Weights of a small GPT-style language model, trained from scratch on English Wikipedia.
Size: 15 layers, width 256, 2 heads of 128, MLP 1024 tanh GELU, 14.1M parameters.
Each number is 128 + 32 x the weight over its row's rms, rounded and kept within 0 to 255. Layers, rows and columns count from 0. The size above them is the row's rms in percent of the matrix's.

# layer 11 MLP down, 256x1024, rms 0.14, rows 109-157, columns 192-255
size [100  99 101  94  97 101  98 100 101  98 103  98 103  99 102 103 100 100 103 101 102 100 101  97 100  98 103  97 134  96  98 100  95 102  99 100  99 101 100  99 100 100  97  99 103  99  97 101  98]
[[115 139 152 119 144 142  45 127 112 156 124  83 171 204  70 122  99  90  94 122 131 105 151 139 113 160 107 119 121 109 185 129 140 154 114 136 116 150 130 138  90 103  96 147 178 113 105 143  97 111  80 131 141 154 111  83 196 102  76  94 147 126 131  69]
 [104 155 146 187 115 130 116 109 103 123 114 147 159 157 109 104 153  84 126 205 132 109 172 156 102 115  81  98  58 123  92 119 111 108 115 189 136 138 123 113 109 149  96 114 143 158 127 112 141 127  74  81 161 113 122 150 121 114 142 107 153 155  97 175]
 [ 32 139  98 169 134 128 174  95  70  89 114  89 109 108 119  53 119 102 160  53 179 107 218  71 145 142 159 158 100 111 121 103 171 134 117 135  88  60 162 120 142  97 135 105 101 181 130 157  83 191  94 115 142 113 116 103 132  93 123  95 137 141  95 150]
 [187 134 185 133 132  86 140 166 148  83 171 115 121  87 113 159  96 170  89 125  82  99 170  61 141 103 131 144  99 141  96 130 152 145  87  61 152 144  66 152 116 135 124 148 136  90 146 151 164 162 140 174 143  82 148 123 124 138 123 121  97 180 140 150]
 [ 94 107 151 100  83 209  90 125 132  50 125 143 124 142 151  88 132 129 164 105  92 111  78 120 123  98 103 150 122 215 126  68 140  26 142 129 118  89 136 140 125 144 163 102  96 100 103 126 117 116 110 109 100 140  85 117 133 146 124 153 135 120 126  91]
 [110 136 139 108 131 130 137 158 149 121 126 204 171 148 138 116  75 137 133 111 155 167  74 103 128 127 148 124 127 160 173 179 167 132  92 113  99  98  94  86 137 173  86  95 168 137 164 124 192 155 122 153 114 167 135 119 102  85 124 162  93 171 122 138]
 [141 119 114 115 158  95 123 123 153 148  89  95 132 129 136 112 113 115 124  88 134  86 118 135 150 116 158 120 130 117 156 140 100  96 131  69 103 104 166 112  82 128 136  90 132 105 175 189 124 109 188 177 122 125 140 165 149  96 107 122 153 152 175 156]
 [151  75 141 143 145 166 133 163 133 124 120 102 136  71 116  84 104 122 166 126 131 123 125 156 120 139 102 121 120 105 165 126 152 142 151 121 177 171 127 139 139 144 161 147 114 107 117 109 152 119 121 167 127 142 154 192 132  75 150 105 166 112 160 145]
 [135 148 105 215 143 152 175 110 140 200 116  90 145 128  97  90 188  99 157 196 126 100 148 194  43 103 109 164 169  79 156 101 117 133 126  97  90 107 164 176 115 159 136 129  64 103 139 170 150 165 116  87 128 150 125  90 111 151 114 183 192 134 128 133]
 [106 104 147 122 150 189 148 104 126 164 100  75 129  98 148 229 135 156 123 148 176 141 141 133  90 137 130  68 137 206 159 162 105 121 165 136 104  85 125 130 152 110 141 106 139 133 132  87  78 121 158 116 117  90  98  83 148 174 172 136  67 124 112 103]
 [102 138 111  78 106 113 114  93 133 156  86 152 108 132 174 123 142 124  85 162 129 189 108 129 129 161 133 126 170 191 129 117  77 120 116 140 153 128  78 107 133 144 156 184  98  92 132 123 103 110  60 134 167 123 188  61 136 141 136  86 107  75 125 126]
 [106 132 139 162 104 119 152 150 102 133 175  98  94 137 140  54  99 127 142 114  81 125  88 166 153 170 178 142 144 139 163 188 139 102 116 163 135 147 159 130  95 163 106 164 128 148 106 118 125 123  65 117 114 113 141 153 115 140 165 146  85 134 112  67]
 [138 147 117 142 115 136 144 135 171 164 116 126  83 150 152 137 168  92 130  89 156 170 145 112 132 123 177 103 133 126 153  61  99 141 182 146 113 145 114 141 146 136  87 125 100  89 118 121  99  91  98 122  97 108 155 166 174 133 121 141 146 220  80 214]
 [139 113 100 143  74 127 157 124 103  89 138 142 125 152 125 163 108 122 118 160 166 138 148 135 165 166  86 150  65 135 180 123 103 138 111 173 171  84 148 107 158 148 136 145 138 108 101 137 196 148 154 122  98 137 118  99 115 153 206 105  90 120 149 144]
 [166  98  93 213 126 122 104  85 182 147  84  99 172 178 166  94 177 141 144 101 165  95  71  97 128 107 100  82  97  73 116 159 113 133 146 124 140 136 131 110 152 105 133  66 128 164 145 137  99 134  73 100  81 131 140 136 146 213 117 155 132 113 177 105]
 [154 169 105 152 118 173 170 111 170 175  93 158  91  74 212 164 105 102 138 145  91 165 167 152 118 134 155 131 149  54 153 150 111 108 119  72 168 157 117 164 167 146 157 142 212 173  90 174 124 165 141  97 152 155 140 135 114 111 111 129 148 119 126 118]
 [140 144 137  81 110  85 182 117 150 148 114  95 129 162 102 125 175 156 137 139 127 188 173 169 161 106  85 185 113 156 123  79 159 156 103 117 125 153 106 125  98 155 131 122 169  79 109 132 102 154 140  90 169 151  45 154 140 174  87 103  99 201 184 168]
 [179 106  82 120 183 100 107 184 124 170 119 125 161 172  81 172 141 114 127 152 139 161 106 159 195 134  81 110 129 141  63  62 179  35 161 110 139 112 132 158 133 173 126 105 104 122 107  98  90 124  84 156 115 110 181 174 172 103  95 120 155 153 193 202]
 [114 117 225 137 171 126 113 111  87 149 122 157 111 119 111 106 135 153  76 167 151  83 126  83 169 104 158  76 139 119 130 191 102 145 141 187 139 153 130 115 148 137 143 164 186  94 170 122 119 100 131 129 140 138 110 204  93 156 163  98 140 135 104  73]
 [150 130 108 178 108 192 132 145 107 159  61 136 183 165 140 105 154 132 193 147  73  81 126 177 153 102 107 110 148 143 109 112 137 106  55  81 143 128 169 119 115 119 121 129 141 155 186 125 154  97 100  68 174 159 109 192  85 188 113 137 141 175  88 173]
 [ 91 121  94 121 157 118 120 137 109 105 170 156 158 149 112 104 149 112 107 104 137  88 113 124 184 111 116 109 124 150  45 110 139 106 107 133 170 127  94 133 149 112 109 129 136 128 132 117 135 101 155 148  84 141  61 114 137 141 144  86 142  76 134  89]
 [154 116 158 125 121 188  46 165 201 144  75  76  91 160 145  77 113 138 145 142 129 181 125 129 160 166 103 152 131  83 117 127 185 123 100 121 155 145  26 126 117 154 126 109 125 119 133  97 146 151 200 132  91 154 167 113  49  59  89 114 132 119  89 158]
 [105 176 164 187 101  91 105  85 144 161  77  67  90  83 209 113 124 179  67 103  93 136 146 142 121 107 136 103 100 160 154 105  88 164 108  99 129 108 174 142  85 147  74 129 147 109 186 111 140 113 102 138 136 181 195  83 137 182 107 120 144 120 185 100]
 [123  90 104 166 144 154 106  93 115 114 127 148 138  92 131 100 144  77 112 114 120  90 154 132 148 135 147 149  72 180 127 107 204 129 116 107 148 165 157 122 108 128 167 150 143  99  70 107 227  88 112 159 161 162 149 125 177 129  94  71 125  98 145 132]
 [123 130 144 192 122 136 104 116 102  80  48 101 162 100 123  72 154 110  76 154 138 125 125 135 132  84 116 139 173 177 171 165 132 165 129 106 146  93 131 173 135 129 104 136  90 200 151  97  87 150 116 122 193 132 165  91 112  99 109 102 130 141  96 115]
 [143 133 157 126 150  90 151 109 108 135 167  98  86 147 155 138 121 143 132  82 110 146 144 108  84 185  86 158 103 137 108 144 162 155 110 129 111 146 150 104 163 142 147 131 108 109 190 107  89 160 206 168 170 119 105  67 143 146 111 139 109  68 173 113]
 [126 216 155  77  94 148 183 133  86  78 139 141 204 159 120 112 162 206 148 119  74  96 187 152 147 115 131 159  96  57 151  91 171 105 124 176 107 145 147 115 101  81 177 105 145  91  92 174 171  92 140 153 184  80  89 151  58 105 150  40 135 153 119 118]
 [137 125 146  93 147 162 101 144 158 166 104 174 152 112 161 115 103 149 124 136  57  87 114 125 142 145 161  97 174 134 130 110 114 151  96 158 107 101 112  83 111 102 122 159 139 144 136 138 153 149 140 122 159 110 149  54  98 117 107 138 136 160 139 153]
 [102 165 155 143 118  76  72  90 123 170 101  56 153 147 135 122 133  92 110 129 117 127 123 124 184 132  96 143 159 124  82 145  91 152 165 136 164 166 152 102  95 172  88 114 126 159 135 109 153  82 116 148 136 101 113 132 155 138 152 139 141 144 143 188]
 [147  91 231  56 126 138  65 105 101  95 113 119 125 114  94 128 152 189  97 125 126  91 162 162 117 118 124 154  95 124 169 186 114 134 160  88 123 131 159 140 134  91 181 103 152  84 129 129 125 169 169 119  72 147 148 146 106 131 141 105 120 127 144  96]
 [175  83 182 132 155 103 149  99  99 108 153 141 106  88 103 131 153 119 225 143 105 135 137 122  87 174 167 112 134 114 148 166 168  95 104  94 158 102 150 109 126  84 127 117 116 137 136 123 122 125 120 138  95 136 132 123 132 114  98 107 116  76  62 149]
 [ 87 149 122 156 133  83 134 119 129 119 104  95 116 203  88 134 115 118 128  57 166 127 117 178 125 102 136 149 149 100 113 164 158 140 145 117 100 132  98  72 137 136 169  98 163 116 116 116 143 147 143 120 118 117 116 200 112 113  91 122 162  72 127 173]
 [173 115  91  51 111  65 159 101 107 157 142  93 165 104 139 152 135 121 126 247 122  54 146 147 100 153  48 129 137 131 105 168 135 118 144 169  97 229 163 148 143 153 126 109 110 121 136 105 165 139 115 130 155 114 112 126 106 139 117 117 106 118 153  93]
 [157 133 178  97 165 136 153  90 143 182 118 123 137  80 124 137 111  92  94  73 102 154 136 123 123  66 144 127 118 164 106  77 125 144 106 215 155 211 158 114 135 140 130 163 130 135 168 140 137 139 144  87  65  96 101  89 129  98  61 133 173 137 156 160]
 [128 193 156 126 158 160 155  71 123  93 175 122 158  34 111 100 129 137  63  64 127 141 103 109 175  96 221 127 111 128  74 193 133  83 124 124  92 117 115 172 112 152 135 172 135 118 116  92 126  89 102 113 129 124 154  86 132 102 172  93 140 129  87 140]
 [170 107 121 123 120 130 131  92 119 128  99 140  87  82 123 174 114 129 101 123 159  95 196 124 129 127  96 174 116 124 127 110 151 126  78 131 143 163 173 208 103 103 133 138 128 176 122 119 147 167 156  72 157 147 116 173 148 114 134 110 156 134  98 134]
 [128 169 139 133 101  98 110  64 136 119 170 152  95  90 109 121 155 127 108 168 173 165 122 179 115 136 116 115 143 117  71 167 123 116 103 150 134 112 129 210  98 100 114 169  99 160 140 102 160 119 129 102 163  81 161 161  90 115  59 141 131 133  80  59]
 [112 114  99 110  91 203 101 124 115 143  78 120 133 114 143 143 122 172 130 137 147 109  99 116 127 187 128  90 129 140  92 124 122 150 142 121 118 139 159 115 179  98 109 163 114 148 118  80 102 155 174 150  87 128 129 211  71 145 139 112  96 160 115 110]
 [157 160 151 139  91 139 133 170 121 136 102 139  77 189 168 110 125 137 130 189 185 121 142 190 131 126 177 100 114 118 164 109 172 110 131  92  49 157  88 131 142 101  98 133  46 126 116 118 146 107  66 120  82 112  48 136 134 145 118 134 119 180 110 160]
 [158 113 171 143 218  85 123  62 196  67  98 154  82 104 156 139 110 133 152 135 140 152 170 172 135  96 109 128 124 149 114 166  92 118 185 107 129 109  43  75 143 139 140 137 139 168 143 123 160  68 132 163  91 162 108 102 115  97 153 102  96 124 171 152]
 [129 137 183 151 133 143 157 152 120 161 125 146 168 149  98 131 132 149 145 144 134 116 166  98 106 111 187 168  89 145  75  99 101 152 151 123 102 116 165 100 145 165 119 140 156  75  98 141 104 115 172 185 134 125 176 161 115 158 165 145 105 106  74  96]
 [184 123 111 119 164 142  95 168 129 135 155 140  97 157 178 128 163 159 102 145 106 143 136 103 105  74 152 103 137  97 122  96  69 140 170  93 134 146 181  41 153 121 117  47 193 140 132 165 104 214 132 101  41 136 181 113 124 109 120 113  84 119 141  80]
 [124 121 208 129 100 135 117 132 163 112 149  99  69 137 148 122 105 131 178 192 176 131 176 107 141  74  61 129 159  94 133 120 136  91 166 176 136 169 149 125 109 108 180 127 182 103 111  86 156  99  99 148 133 140 119 170 150  68  99  77 123 102 208 188]
 [137 182  99 141 173 167 129 111 114 167  78  69 151 157 117 144 147 169 112 150 155 139 143 150  82 128 117 149 129 121 140 158 105 153 153 103 146 158  95 115 148 132 203 138 135 120 140 129 139 107 110  91 202 125 136 107 110 136 114 124 159  67 146 119]
 [177 120 131  93 128 109 152 179 137 177 106 195 165 147 186 129  85 148 124 117 138 115  92  90 103 122 117 123 139 117 123  83 124 152  81 164 109 145  58 153 114 117 101 143 101 104  90  95 121 117 142 129 192 144  88 106 139 150 170 107  88 128 153 110]
 [124  95 144 132  67 142 161 143 162 148  80 157 145 115 134 148 141  87  99  72 140 123 146 107 172  56 168 150 127 121 132 122  90 144 128 137 146 128  97 109 145 121 147 141 183 161 144 171 125 112 110 159 111  68 137 118 146 184 166 112 158 122  86 137]
 [ 97 157 172 138  76 108 143 123 143  80  72 141 124 108 139  92 157 132 100 155 153 132 133 113  51 138 168 117  79 116 132 181 147 105  84 125  90 141 139 124 151  92 121  79  77 170 124 145 147 123 151  58 130 138  78  95  84 128 156 184 131 168 134 136]
 [108 147 150 110 157 170 127 136  82 157 144 156 155 102 129 148 128 102 148 149 112 146  94 149 107 127 115 147  87  99 103 143 139 159 143 121 160 147  75 174  55 122 180 134 105 143 102 130  97 110 132 157 101 104 120 101 186 156 173 100 146 150 137 108]
 [ 88  74 182 150 213 127 125  83 146  70 190 113 130 161 104 114  90 161 136 161 178 146 106 105 151 129  79  98 117  59  83 125 116 140 166 119 136 133  95 170 127 109 121 149 101 126 164 134 137 114 130 172 112 117  86 160 162 114 102 103 157  79 128  94]]